From a checkpoint of a small transformer trained on Wikipedia.
Size: 13 layers, 2 heads of 64, MLP 512 squared ReLU.
Architecture: LayerNorm before each block, rotary positions, no biases in attention or MLP, embeddings untied during training, normalized queries and keys, some layers without attention, local attention windows, paired heads, gated attention, value embeddings, hashed n-gram embeddings, short convolutions, skips across layers, capped logits.
Training: a variant of Muon for these matrices, 5097 steps.
Each number is 200 + 40 x the weight over its row's rms, rounded and kept within 0 to 999. Layers, rows and columns count from 0. The size before them is the row's rms in percent of the matrix's.

# layer 7 MLP up, 512x128, rms 0.234, rows 210-264, columns 64-127
096,166,213,205,177,180,215,198,197,168,177,146,194,241,152,160,187,178,193,189,157,194,236,226,233,231,254,182,285,171,166,217,148,207,215,196,199,162,288,331,135,193,182,191,212,251,212,135,209,165,82,187,240,138,173,283,192,233,179,141,213,260,233,228,204
103,133,198,215,195,216,230,204,176,231,176,166,205,202,283,215,230,133,190,212,189,228,144,159,207,205,226,180,212,142,191,212,192,249,125,197,220,215,263,192,190,196,235,186,200,195,187,147,98,194,208,116,324,209,142,225,234,208,234,172,179,185,244,315,172
111,209,185,188,159,244,148,182,262,162,250,122,117,167,228,200,206,267,129,149,264,231,248,154,213,309,236,244,299,209,219,205,152,245,156,176,149,214,198,152,118,176,268,131,192,206,169,243,198,185,101,212,224,167,207,179,164,270,213,157,210,212,172,193,211
102,221,165,263,136,190,172,147,238,169,258,287,205,172,241,172,158,158,160,139,189,216,167,166,200,273,173,236,105,222,208,218,197,180,254,167,227,172,210,186,286,267,165,251,179,209,224,94,241,142,238,170,225,214,267,161,243,209,242,183,203,162,199,172,218
096,272,223,165,151,244,150,124,183,174,150,213,239,148,85,253,195,168,178,269,220,272,181,170,135,156,189,229,213,261,138,166,197,225,163,245,197,228,188,157,202,177,203,218,197,153,184,236,220,251,220,215,203,297,159,183,127,231,183,263,207,147,165,172,160
101,202,241,202,167,235,242,161,162,212,254,179,133,206,229,167,207,218,294,186,175,169,122,133,221,221,171,226,130,219,190,200,223,179,164,173,181,244,211,180,208,241,186,139,138,183,163,233,131,189,231,211,225,155,188,138,263,195,229,201,241,170,211,194,123
094,195,258,212,222,225,178,224,209,158,131,200,181,223,212,172,205,182,235,162,204,246,301,185,211,175,191,131,217,136,141,185,247,269,186,206,137,193,197,156,153,136,214,200,191,205,200,207,201,272,157,173,177,234,211,134,251,183,139,175,168,233,219,295,239
101,219,162,230,117,214,188,252,227,144,186,160,202,229,161,230,193,338,136,210,162,184,300,235,231,263,205,213,247,201,234,185,141,204,256,154,181,193,225,160,205,214,205,272,143,250,229,231,220,179,193,129,153,185,213,181,204,214,222,217,195,214,152,180,182
097,195,168,192,179,146,219,274,285,203,241,256,223,191,144,135,196,156,221,204,146,175,193,253,183,100,261,213,184,208,148,262,177,243,227,173,179,218,196,230,227,180,208,229,274,234,155,180,196,208,72,224,245,188,203,173,185,218,144,202,161,293,197,212,188
094,167,207,175,205,167,195,234,163,199,214,258,236,255,174,238,177,106,218,216,244,171,256,264,189,232,243,258,166,227,115,209,221,226,283,125,232,240,184,228,225,185,139,193,179,189,144,188,243,278,157,221,286,249,227,210,200,225,232,191,191,226,227,227,166
100,247,130,246,165,148,154,186,208,208,185,136,190,208,223,239,191,167,189,124,173,282,177,214,213,170,188,196,241,144,234,174,211,200,198,153,167,201,217,231,198,252,144,186,230,193,217,244,227,175,262,174,208,208,143,230,198,183,262,225,111,173,209,247,214
096,208,148,239,173,148,268,187,229,152,197,284,249,224,215,177,179,178,184,191,159,218,202,108,247,201,202,153,148,216,136,254,224,219,233,139,139,213,129,221,275,207,233,204,182,183,193,151,201,205,216,202,260,199,298,137,207,187,226,160,188,205,198,171,183
100,166,181,176,189,220,113,220,175,234,202,201,171,164,176,208,193,199,222,224,243,215,241,207,221,201,236,205,218,168,256,181,214,249,138,128,173,260,198,184,167,203,147,208,207,146,193,249,196,326,201,206,249,214,226,200,229,242,247,184,266,231,154,196,234
103,203,221,199,205,228,176,265,206,217,235,276,188,118,186,189,156,202,155,163,153,189,230,243,127,225,328,225,189,192,209,257,178,236,310,189,232,184,218,243,231,203,241,157,211,241,191,236,178,168,152,222,258,110,191,171,152,210,149,198,210,199,263,150,212
095,160,171,170,220,165,319,215,189,155,242,212,272,215,215,127,157,184,195,239,177,236,195,196,184,212,248,209,125,244,190,149,193,173,184,177,201,270,269,161,155,172,239,158,256,140,216,181,194,213,196,106,230,270,127,163,166,184,209,268,258,128,234,208,162
113,223,142,234,175,237,182,201,234,195,238,135,193,201,250,208,147,213,199,201,222,299,208,208,268,157,109,148,215,161,207,169,225,254,259,129,217,214,159,211,201,198,336,193,258,194,172,186,210,212,124,212,255,246,225,171,182,157,204,234,247,197,189,170,204
094,197,261,186,235,186,260,183,263,173,107,191,263,121,237,187,206,189,148,146,185,191,217,196,203,226,200,188,186,171,205,240,122,181,255,121,211,199,141,200,184,162,211,186,177,218,157,179,243,111,289,157,194,201,279,245,236,203,156,250,124,197,216,209,195
104,206,197,217,156,222,147,173,233,236,193,158,228,203,193,171,244,156,165,171,160,224,236,257,157,230,217,165,180,204,150,238,232,198,118,198,106,292,268,176,195,170,205,223,158,236,194,279,266,268,256,137,202,163,152,162,211,147,203,237,220,251,212,211,165
095,190,226,208,153,180,192,235,238,149,199,189,181,276,139,245,172,234,185,201,168,91,222,190,184,216,222,205,218,259,185,131,246,197,202,145,236,162,238,115,244,191,285,155,186,218,216,230,151,167,266,209,217,228,221,249,149,237,174,204,194,214,250,277,121
106,177,278,216,218,260,154,155,282,304,152,145,185,228,157,186,160,202,177,124,207,319,173,243,209,200,212,174,234,159,173,221,199,180,183,223,174,179,261,208,139,198,178,202,149,168,216,211,208,264,189,199,198,190,159,208,234,175,227,168,121,162,150,197,196
120,198,197,243,230,230,163,262,190,174,149,204,197,238,188,154,185,207,246,189,181,216,154,201,160,191,281,210,226,218,184,131,184,186,280,171,152,263,160,151,178,189,251,194,95,179,196,161,143,217,195,157,194,181,213,212,187,300,209,174,227,174,234,205,192
102,218,167,167,217,169,192,108,236,244,192,214,221,170,90,220,194,251,248,232,193,335,202,189,102,277,204,228,257,220,228,164,231,241,103,198,161,205,213,251,216,177,238,201,192,139,164,199,236,173,235,196,188,206,256,153,169,171,201,151,170,168,149,264,183
101,216,207,270,200,229,310,227,194,232,167,191,146,183,277,194,187,195,164,186,207,189,220,190,194,240,202,207,238,216,265,183,137,213,239,201,199,207,232,266,179,228,210,182,191,235,155,237,238,176,181,203,238,188,209,232,145,213,274,191,224,246,171,203,204
105,177,265,261,230,209,186,196,213,162,204,185,226,193,136,204,219,225,203,264,180,165,260,166,220,214,182,124,249,189,199,249,211,229,172,183,146,176,310,160,208,228,244,211,128,173,169,226,156,287,189,256,168,196,205,166,267,238,261,189,242,241,212,124,187
102,239,232,234,231,190,177,211,292,230,191,167,226,192,151,195,174,160,189,240,150,196,163,290,235,222,182,205,209,131,248,119,140,152,169,173,163,257,227,225,163,202,120,220,172,184,211,221,118,177,201,144,239,116,170,289,226,96,183,177,232,173,160,198,184
104,174,233,186,136,170,281,253,224,206,184,166,133,178,117,130,207,164,200,162,227,223,229,253,209,126,118,171,128,210,227,181,147,213,234,194,208,179,128,240,163,221,153,194,175,182,203,229,149,261,271,226,218,230,171,207,191,267,255,175,259,225,216,182,200
107,205,166,241,210,188,204,249,126,158,147,199,185,184,229,255,199,181,165,148,193,184,182,190,196,260,179,237,181,244,163,115,215,160,254,278,208,174,227,116,178,205,273,194,165,142,185,248,208,216,175,177,224,190,210,284,199,223,235,259,232,171,254,210,197
095,221,267,250,203,255,289,203,201,139,201,176,163,198,170,197,105,181,199,259,174,248,241,219,265,179,168,244,161,207,93,199,275,197,207,202,193,189,261,188,216,199,199,234,189,208,150,192,220,152,175,222,187,204,270,218,207,210,234,218,154,238,238,193,210
103,256,201,215,132,237,183,149,248,232,158,171,206,172,173,230,235,242,161,266,209,173,189,219,235,206,236,106,253,219,139,255,269,163,163,218,159,172,151,125,173,113,180,190,194,173,240,209,195,248,187,168,219,276,73,193,207,181,226,255,183,175,273,224,219
096,213,152,191,177,204,146,201,239,211,195,158,277,188,253,141,218,196,155,208,188,170,190,211,164,231,241,179,212,239,156,168,227,202,294,225,238,231,167,195,190,246,230,179,195,186,145,156,164,131,110,174,139,218,225,210,144,288,178,236,170,172,251,210,275
094,197,251,150,189,234,173,192,144,154,203,225,216,201,153,252,264,137,204,135,172,120,225,202,189,199,193,162,202,183,236,269,260,180,210,241,190,241,220,322,214,208,236,138,161,259,199,260,199,133,190,243,246,201,240,200,136,208,223,235,205,231,241,220,137
104,204,243,143,144,102,258,221,143,198,229,252,198,170,243,198,147,204,235,242,276,161,250,179,233,263,254,146,191,225,248,173,150,245,198,193,266,198,186,194,198,177,209,236,181,221,196,192,206,240,217,184,229,197,152,205,134,239,202,204,212,138,206,211,239
103,222,237,267,269,195,152,155,152,194,243,158,185,158,162,137,183,232,233,166,160,225,205,189,237,218,161,215,166,194,276,155,150,184,235,184,200,166,185,230,215,194,237,178,156,157,169,230,159,245,282,172,198,164,246,251,155,203,256,194,219,191,263,255,164
097,256,230,238,198,143,248,193,211,254,202,229,272,199,237,223,177,220,226,192,157,239,171,179,213,181,267,177,194,224,222,190,197,201,294,179,192,193,168,209,94,199,219,212,228,171,196,151,230,204,149,266,186,170,206,235,227,155,169,176,221,213,232,215,206
099,189,161,220,229,271,141,172,187,177,213,94,158,181,265,128,136,325,197,160,164,136,168,201,245,216,228,164,189,224,181,189,261,172,251,140,215,225,210,164,174,176,188,152,198,207,180,262,225,219,181,240,145,205,195,187,199,180,211,191,208,218,225,202,212
100,166,235,218,190,180,112,277,213,165,133,148,157,216,166,138,160,243,174,203,198,222,155,161,149,144,228,183,192,216,216,199,202,165,181,243,147,178,175,186,218,272,130,239,201,205,239,115,215,205,217,145,245,194,211,205,231,242,224,166,170,252,109,211,232
104,265,225,251,211,227,293,209,164,154,223,219,141,211,185,237,155,203,218,182,171,220,185,235,189,182,192,246,250,125,208,165,134,163,175,174,184,205,199,200,200,213,235,240,158,212,163,245,248,157,241,193,168,218,141,166,245,232,139,248,264,145,173,168,239
101,223,226,207,211,202,247,187,216,238,121,149,185,125,179,99,110,165,173,224,200,200,250,261,183,95,253,222,209,251,226,196,207,244,210,163,168,94,125,165,152,220,268,154,146,168,158,190,179,150,227,214,160,219,179,182,253,212,164,222,231,201,208,181,168
092,221,241,226,169,191,214,191,256,116,213,202,262,159,223,155,186,153,197,245,224,212,150,243,151,250,257,169,166,115,197,234,234,251,184,197,234,221,177,160,254,195,256,205,197,172,228,254,259,191,179,180,274,200,244,250,222,224,219,166,160,257,195,260,200
106,164,257,238,259,166,241,135,230,239,196,223,234,160,122,210,180,196,243,272,149,236,206,127,248,225,256,224,192,250,156,202,216,213,196,126,187,215,187,227,191,181,162,151,136,262,101,170,200,177,221,199,183,226,145,258,191,206,179,188,162,243,208,105,211
103,213,231,238,160,167,150,212,240,173,139,213,172,219,180,223,249,247,262,163,127,232,201,217,183,188,137,179,241,203,216,208,190,197,160,260,140,222,161,226,194,142,234,216,151,236,199,203,236,168,197,221,225,246,140,195,244,170,167,218,211,104,196,164,252
094,172,240,170,262,197,214,248,244,207,190,150,122,103,175,147,208,139,237,173,143,301,229,166,248,258,256,251,162,221,148,139,199,186,244,208,239,180,215,140,248,194,209,206,237,178,151,235,173,195,191,208,264,155,188,233,253,151,255,224,223,169,198,298,272
093,309,179,160,218,146,174,273,189,223,193,168,183,167,201,168,239,189,219,191,175,179,185,176,196,195,221,256,160,198,248,111,190,242,174,201,201,154,224,173,235,187,214,176,207,148,217,294,253,100,243,173,266,193,239,216,166,124,154,255,215,195,136,241,190
100,208,183,221,197,204,206,168,243,154,187,247,261,159,221,117,169,205,254,140,234,226,134,258,288,197,180,200,234,248,203,267,194,169,210,225,212,179,231,162,197,242,176,153,150,131,111,221,198,179,196,166,254,239,228,287,191,247,328,166,230,147,164,283,227
096,165,166,211,169,195,177,173,251,168,162,199,191,178,261,199,251,185,184,153,177,122,216,254,171,228,149,199,262,194,179,277,201,253,242,207,160,243,195,191,154,256,211,177,125,123,218,236,252,277,183,167,255,181,202,220,234,234,157,198,148,191,205,182,195
098,248,196,188,268,140,172,186,214,256,189,167,172,227,151,245,181,175,224,166,152,168,136,160,258,182,252,205,207,183,218,186,224,284,205,200,223,164,146,150,265,180,216,239,208,210,195,161,203,210,250,197,107,220,280,178,140,210,235,200,203,151,194,235,212
099,313,185,132,130,217,157,229,188,226,216,189,199,198,232,148,204,150,185,169,208,154,134,190,183,223,127,164,195,133,178,197,235,260,206,191,175,159,253,181,261,116,223,232,243,188,199,153,146,218,209,157,211,260,203,201,207,263,122,161,126,200,178,187,227
111,223,198,237,151,213,190,178,200,210,235,131,172,202,118,171,260,193,164,161,178,240,208,166,162,136,254,187,238,189,149,168,172,182,156,179,169,217,165,216,255,224,296,110,163,155,189,155,225,278,204,216,202,174,174,206,188,202,199,158,236,199,161,141,185
102,224,280,195,221,215,189,217,210,199,216,182,162,183,233,173,235,193,187,158,153,203,144,80,226,268,248,164,154,248,228,222,164,208,229,214,235,159,333,182,203,226,236,174,278,182,193,221,167,216,237,172,176,214,176,167,140,190,223,203,265,226,206,124,238
094,167,262,251,186,220,258,206,171,178,161,231,251,180,306,227,160,219,227,196,188,179,255,224,180,199,215,223,169,213,198,163,211,204,222,188,223,209,197,218,206,185,227,262,214,196,243,153,110,236,296,208,232,135,209,201,175,176,193,242,180,139,215,213,172
098,155,222,273,199,125,234,257,201,157,207,201,179,173,166,211,200,230,238,231,153,189,195,303,219,179,176,191,144,195,248,157,242,261,244,206,147,160,176,245,261,201,205,165,145,203,190,234,242,239,267,216,181,176,160,240,153,201,233,172,225,142,159,142,189
112,153,210,225,194,135,146,218,221,143,235,144,247,169,171,228,235,176,201,156,207,167,239,200,221,242,220,150,183,217,171,197,180,275,186,234,131,215,121,200,165,154,62,206,163,209,175,128,168,121,255,211,213,210,235,260,213,258,184,207,270,160,194,154,238
107,226,292,211,179,186,225,184,146,154,203,160,231,171,182,192,220,172,210,205,236,176,206,228,164,140,188,164,156,233,208,113,208,206,164,241,157,233,161,224,186,171,201,191,253,173,148,221,289,205,228,235,245,233,263,259,263,233,213,221,196,206,181,151,245
095,215,183,202,258,157,232,238,220,179,216,134,177,139,190,159,240,218,164,128,225,172,204,249,170,218,175,205,219,202,197,231,250,162,204,179,164,199,205,203,293,140,179,180,135,213,191,207,255,193,176,166,182,236,275,201,124,290,247,169,196,192,196,147,274
108,235,177,193,180,176,135,183,281,228,155,180,157,152,200,171,243,204,252,189,133,120,179,230,237,193,262,194,260,303,201,213,202,229,209,162,201,111,170,163,224,215,173,144,183,219,176,306,192,205,217,234,204,118,239,136,194,141,182,168,179,202,255,149,186
# layer 7 MLP down (transposed), 512x128, rms 0.0803, rows 210-263, columns 64-127
098,277,191,258,253,252,196,216,215,255,222,201,190,162,221,181,260,188,138,218,256,185,207,224,168,182,204,202,185,223,144,210,220,153,143,174,109,176,131,272,244,138,143,209,183,194,201,187,236,172,226,132,161,243,193,259,224,208,167,220,257,237,155,187,160
106,212,146,204,151,138,284,162,197,242,270,211,198,205,213,196,154,168,203,204,216,185,179,177,224,103,220,196,203,97,194,209,200,260,201,202,239,260,256,245,199,186,213,165,212,215,151,128,175,191,200,204,220,221,176,171,195,228,239,231,245,191,255,189,230
111,217,250,235,198,263,226,139,227,178,208,142,165,235,219,212,176,149,201,171,226,320,244,189,208,171,162,202,214,198,156,179,175,245,211,180,169,186,209,169,194,161,187,227,216,177,165,214,210,200,232,226,174,135,279,213,268,222,206,176,226,155,215,226,176
107,163,186,230,186,219,208,230,228,238,198,248,217,183,161,206,281,214,112,167,164,218,203,259,150,210,163,153,179,257,235,182,234,189,197,258,195,125,233,155,213,214,142,215,226,247,219,181,216,242,178,177,189,255,206,258,220,212,231,220,196,232,246,134,175
099,236,180,228,216,150,173,144,142,200,225,189,151,186,87,250,161,165,195,203,186,230,138,264,219,265,180,220,218,234,130,168,147,249,217,189,220,218,236,185,226,184,217,213,185,208,200,209,189,269,205,156,283,217,209,213,256,165,204,183,209,158,201,164,214
100,277,238,227,207,204,219,153,179,149,251,235,254,221,177,132,289,220,242,170,276,154,196,229,156,172,196,241,261,214,182,187,244,265,214,199,157,190,170,184,151,282,186,172,196,229,159,140,242,222,140,76,181,117,187,232,167,173,221,197,284,193,222,202,126
097,130,233,165,153,216,229,219,146,171,191,289,223,89,201,170,91,152,192,216,187,104,168,207,234,151,195,186,215,211,244,202,208,210,258,195,175,181,281,212,205,152,221,172,168,235,198,179,236,201,169,165,204,242,149,235,213,203,206,160,178,150,235,213,221
103,248,167,170,213,202,182,217,201,198,138,199,187,273,133,202,231,210,164,189,158,198,203,254,145,189,119,219,178,220,291,171,232,192,219,155,249,224,270,130,167,200,160,191,224,233,216,231,210,185,265,173,235,205,240,172,264,207,187,207,186,199,170,220,252
096,181,212,236,198,234,171,205,222,167,147,206,229,211,206,173,228,202,254,248,133,170,176,257,170,139,173,196,185,185,120,318,219,196,123,160,239,177,237,215,157,199,155,183,245,154,255,210,214,236,231,263,220,166,229,225,105,157,314,251,226,215,146,159,267
099,210,131,206,221,200,244,185,138,158,249,260,262,247,152,272,162,209,210,242,255,253,255,192,248,205,138,256,148,249,215,216,218,214,239,237,203,222,163,210,207,181,174,197,133,172,161,193,220,190,222,230,152,144,187,225,199,200,302,256,118,207,138,175,205
096,200,195,200,219,174,169,143,215,179,208,222,212,177,166,223,217,216,292,200,192,228,164,205,225,207,170,242,166,220,149,209,117,181,160,179,191,229,215,266,236,232,190,151,216,200,252,204,153,161,167,311,286,209,125,216,220,157,173,255,237,265,167,196,204
096,168,239,155,241,207,165,216,182,291,184,164,169,153,185,192,270,223,275,189,180,219,197,186,164,266,141,212,174,190,213,151,237,215,245,263,265,197,241,109,164,202,171,188,218,205,233,207,210,256,189,207,169,198,142,258,190,236,201,223,221,260,192,171,214
094,177,122,223,218,160,114,164,127,150,248,133,220,225,204,193,187,174,188,239,241,268,241,195,182,207,161,236,253,244,166,177,273,220,208,164,225,217,192,229,217,226,168,167,184,255,231,224,217,186,186,168,271,228,243,269,172,250,144,164,195,215,256,278,214
103,177,185,181,242,205,186,118,246,138,274,182,182,227,180,235,192,309,233,103,174,201,188,220,211,216,198,239,264,245,230,296,198,187,221,182,267,212,206,221,268,217,203,215,219,198,145,151,184,172,179,253,208,161,126,246,270,208,124,251,258,225,184,269,245
100,181,100,243,289,153,195,247,302,200,227,199,163,221,208,152,246,249,219,198,186,216,199,240,185,217,197,183,170,176,243,244,208,261,154,268,202,180,175,200,202,178,206,181,171,197,266,241,145,227,178,177,200,201,107,155,171,182,160,205,148,208,241,179,243
109,227,164,259,145,241,183,194,150,201,164,173,269,250,204,217,180,183,232,206,232,237,235,136,190,245,199,136,180,176,223,248,205,233,239,160,251,207,156,213,183,148,273,220,190,176,165,218,170,271,171,221,232,274,245,188,171,195,159,238,187,156,159,198,134
092,163,173,171,142,185,199,252,212,143,138,233,208,303,204,192,248,184,140,167,207,161,162,180,216,231,191,235,177,174,130,189,108,187,256,215,178,252,204,149,209,123,213,183,223,212,182,195,239,168,231,188,171,256,192,251,236,253,260,246,173,214,194,184,169
105,179,163,214,238,224,145,206,209,244,262,195,198,240,269,173,211,210,219,203,195,231,170,221,243,259,125,234,153,243,244,270,198,223,160,205,195,252,171,164,186,254,162,186,173,217,195,232,273,231,186,203,171,177,201,159,274,162,191,266,248,218,257,207,212
093,177,257,219,204,191,188,177,261,197,203,199,207,267,125,228,181,246,195,255,185,135,182,169,184,167,180,288,132,204,254,123,183,241,183,176,122,210,210,98,250,150,272,139,218,187,223,206,184,142,232,218,154,217,178,297,194,242,163,163,234,220,217,147,151
101,131,218,191,201,241,157,101,274,214,146,243,220,286,196,160,163,143,202,215,216,318,173,219,219,187,215,246,201,212,207,198,188,251,129,228,219,239,163,169,138,274,176,238,194,159,204,274,162,284,138,203,249,187,202,158,139,131,189,154,177,171,195,182,212
112,225,228,249,190,285,140,247,161,160,128,234,206,286,183,205,161,267,212,241,190,194,125,213,176,182,210,131,276,215,187,106,190,211,176,104,184,266,192,191,233,125,185,217,201,215,190,238,232,267,143,178,169,197,208,137,178,232,182,219,190,181,194,249,182
101,119,207,159,276,219,242,123,175,186,164,183,240,214,171,154,173,262,198,250,204,183,158,197,224,241,207,255,205,219,165,217,209,255,212,230,129,227,208,192,221,164,171,200,122,214,69,190,129,198,182,241,202,119,221,174,295,154,234,177,205,233,150,221,243
102,193,254,161,245,248,224,182,130,177,237,204,109,245,153,219,246,190,222,175,141,218,237,158,183,233,203,206,240,241,225,231,125,161,168,252,201,201,277,233,259,191,210,161,209,237,235,225,195,168,181,235,163,259,153,247,232,190,199,254,196,216,163,277,197
104,221,244,232,224,179,167,224,199,244,285,180,225,287,182,227,241,194,172,174,240,137,178,251,214,168,193,171,129,260,266,235,257,253,227,139,147,243,212,209,238,216,188,166,166,215,222,221,188,237,203,117,237,191,186,214,250,141,250,178,191,247,200,210,225
097,272,212,194,218,216,177,199,249,213,169,182,153,233,146,145,215,159,247,212,211,274,215,222,215,222,168,210,88,146,183,181,205,192,210,144,127,189,223,224,203,196,113,87,222,252,162,212,195,226,244,160,315,185,213,205,271,123,216,153,270,229,126,141,223
094,160,221,277,189,229,158,216,195,192,159,261,162,274,179,149,160,136,259,220,167,190,162,185,190,252,238,173,210,188,196,150,177,167,240,184,275,254,194,214,170,193,230,201,217,252,161,166,151,246,224,247,192,174,198,225,207,235,186,209,172,127,220,171,145
104,194,199,286,195,250,234,178,249,228,131,174,191,197,206,163,160,150,141,170,216,177,145,171,230,220,223,279,192,212,184,276,234,157,227,281,181,219,131,82,199,214,205,187,185,227,272,187,167,205,137,170,132,221,214,266,212,219,234,162,219,123,207,154,183
098,231,157,237,114,212,169,217,161,268,296,263,137,188,234,189,271,164,195,191,256,215,234,206,118,203,225,227,154,192,208,263,273,201,190,168,115,200,181,220,301,183,247,192,193,242,212,192,210,193,226,194,217,220,212,253,180,227,160,178,235,242,211,231,191
104,249,178,266,138,167,191,132,183,152,172,131,260,209,192,213,190,231,181,204,285,202,181,224,192,182,179,197,219,221,119,239,236,171,190,307,109,195,162,230,162,197,219,190,211,193,138,217,211,164,146,224,258,233,140,226,180,241,241,144,251,232,245,178,219
101,181,191,183,201,155,185,155,263,137,266,253,165,175,175,165,260,249,224,193,255,229,224,194,229,217,282,186,192,214,193,246,178,206,211,206,203,244,257,189,187,285,284,184,190,194,121,140,129,139,169,212,189,182,142,245,201,198,173,127,222,184,227,229,227
098,253,166,145,222,286,220,146,192,116,213,133,227,145,165,276,243,137,196,209,236,174,178,217,322,167,177,187,204,263,190,225,206,253,237,174,232,182,223,196,201,205,191,221,164,226,193,232,135,145,103,250,206,155,171,224,171,217,189,195,165,236,207,242,207
099,212,269,140,146,205,191,162,142,208,212,210,212,268,217,272,124,203,177,206,232,220,189,134,231,209,215,173,261,125,246,134,178,191,208,192,211,132,194,61,226,201,174,239,199,164,280,173,246,202,191,281,177,165,185,147,169,222,252,130,131,251,163,180,252
104,209,210,162,295,224,212,196,283,171,231,130,167,231,223,133,173,191,222,165,223,209,197,161,204,211,243,233,112,174,236,198,191,105,197,220,267,184,159,206,169,198,163,157,149,162,172,203,219,223,176,157,207,191,210,170,264,181,289,280,185,161,139,219,127
102,253,186,255,225,140,174,145,227,263,233,207,196,209,283,201,205,189,230,149,256,199,177,228,230,214,198,240,204,213,202,206,170,213,244,191,207,116,210,224,172,170,217,136,187,197,151,205,253,155,248,303,201,217,170,193,147,107,116,154,218,231,187,166,158
103,184,218,123,233,183,99,247,243,219,175,250,158,244,233,173,235,272,228,174,164,110,188,221,152,211,265,226,236,122,232,175,165,278,201,249,173,265,264,238,196,182,191,199,156,140,254,244,189,174,206,177,265,150,158,208,195,207,202,183,172,252,247,233,202
104,219,192,176,217,166,228,242,128,164,129,230,183,199,213,152,179,209,247,235,182,176,226,245,200,138,227,222,260,231,222,174,174,248,124,199,213,224,231,207,127,232,226,208,141,249,174,204,182,169,244,318,153,142,235,231,259,191,255,265,231,190,163,104,222
097,191,195,137,259,237,286,229,199,154,234,145,179,212,158,266,174,237,248,155,144,198,238,168,216,224,103,248,184,222,174,169,256,208,190,172,279,154,244,122,255,151,179,201,237,135,227,249,194,254,166,226,211,183,182,141,192,179,166,206,187,188,179,175,138
097,209,238,230,133,189,144,202,138,150,141,168,208,167,179,191,216,153,196,145,197,186,232,143,173,142,218,185,162,223,225,268,244,240,188,167,245,192,180,225,233,244,265,199,263,215,182,221,185,189,157,173,96,209,175,215,228,223,267,237,198,152,215,220,266
096,208,275,169,231,214,135,210,179,216,186,186,242,192,187,204,204,208,144,197,182,208,132,241,155,177,239,227,197,172,282,167,211,133,165,184,262,220,181,160,211,266,198,154,152,230,177,152,228,224,179,166,261,232,246,156,189,222,174,161,188,139,178,159,105
107,187,235,193,170,179,182,284,262,259,253,174,227,291,171,239,170,175,220,254,217,219,128,215,242,220,228,201,155,244,165,266,253,182,226,164,220,177,230,194,184,172,232,214,167,189,181,197,218,179,242,119,143,296,100,269,197,225,39,194,178,207,164,184,155
105,237,196,243,249,208,182,151,181,199,256,109,175,220,171,246,255,183,243,188,228,166,215,171,307,215,172,175,246,184,248,188,213,204,120,283,190,178,222,212,234,175,198,118,211,309,176,209,259,125,83,244,190,221,203,159,205,199,216,231,205,183,203,213,208
096,210,174,147,197,231,168,205,205,152,212,237,233,170,272,181,181,255,211,185,142,231,268,230,262,243,195,226,167,162,198,192,99,239,243,194,189,193,148,188,187,218,275,265,188,176,257,215,166,169,209,219,242,217,212,234,224,182,243,234,222,99,175,213,218
100,166,242,88,261,204,231,214,142,267,158,196,188,223,163,257,181,170,160,204,205,213,190,175,229,255,218,188,177,192,250,179,253,178,215,181,191,214,105,161,171,195,224,193,191,182,115,186,271,209,143,185,133,228,174,234,193,185,215,144,163,209,207,172,249
100,212,281,167,227,199,249,221,131,240,182,258,198,208,187,158,206,261,203,149,200,256,115,152,174,184,219,204,173,117,173,208,243,222,187,231,174,274,189,273,176,242,181,248,164,207,195,137,220,178,245,184,182,265,236,106,264,146,259,253,168,141,160,218,150
094,193,220,139,281,130,204,191,179,224,222,185,198,234,277,261,207,145,222,177,216,221,213,211,264,184,228,184,199,150,165,226,269,242,239,219,280,217,126,187,195,283,192,250,144,189,213,178,226,224,216,176,227,161,187,216,168,136,177,181,195,194,225,195,255
099,170,262,172,213,160,135,261,150,159,274,259,111,213,174,201,174,164,127,240,205,278,216,262,181,237,210,136,253,244,132,224,188,223,211,212,119,228,230,201,215,177,171,194,192,243,217,271,202,189,183,205,202,159,213,170,254,281,205,156,185,168,281,211,160
101,246,223,221,182,190,163,200,253,161,212,180,203,215,245,157,233,210,243,198,217,155,126,194,196,200,213,176,162,233,258,146,185,187,126,202,153,187,123,238,151,203,276,235,229,179,226,206,158,195,189,215,196,208,173,184,237,150,222,236,165,224,196,232,211
110,195,230,219,280,204,222,217,166,136,163,189,269,206,199,168,291,195,168,240,231,190,203,84,146,180,229,214,187,250,166,235,256,177,145,278,192,174,174,206,153,151,210,176,234,240,256,196,171,199,133,207,214,181,163,205,293,236,194,182,174,208,224,153,159
101,183,175,235,268,278,121,200,263,243,238,172,228,133,214,170,210,258,199,178,179,240,107,235,173,212,176,175,136,164,259,199,133,201,213,180,202,258,237,235,252,321,172,210,272,239,208,290,178,208,205,215,158,226,185,191,186,214,199,256,243,217,141,168,289
096,229,158,235,164,225,175,188,143,147,207,235,248,246,200,154,138,177,131,217,152,231,227,236,332,130,217,176,227,217,191,156,254,154,204,216,175,250,202,130,202,198,182,186,201,196,286,263,171,175,220,239,214,188,239,212,145,218,223,281,202,191,191,208,150
097,143,173,210,238,202,261,198,170,161,258,138,214,268,150,213,232,229,173,253,192,207,118,184,172,190,186,268,142,211,242,203,251,241,212,117,181,161,239,206,172,220,209,275,237,200,248,209,204,160,224,237,228,111,261,180,191,182,179,162,133,214,118,206,162
106,188,175,228,187,228,187,278,167,229,258,153,250,202,183,283,213,146,248,176,205,99,184,180,221,216,85,184,198,288,150,217,222,174,229,189,140,223,135,148,154,123,168,191,214,216,215,147,161,129,201,258,150,193,203,209,172,251,213,201,214,213,211,176,142
105,136,180,187,234,218,124,165,180,142,187,155,158,194,197,179,249,174,243,143,175,189,218,218,210,171,264,263,224,192,256,251,183,108,175,255,214,289,191,139,179,233,253,183,241,149,198,242,200,174,249,233,140,176,179,189,193,180,214,277,204,271,230,115,282
098,232,188,235,288,148,243,175,276,209,179,102,187,147,201,184,297,214,199,212,251,140,230,156,230,254,218,191,215,178,199,276,224,139,167,204,147,206,294,191,138,151,222,197,236,142,227,238,190,165,181,217,147,200,216,215,219,218,248,216,158,176,220,109,228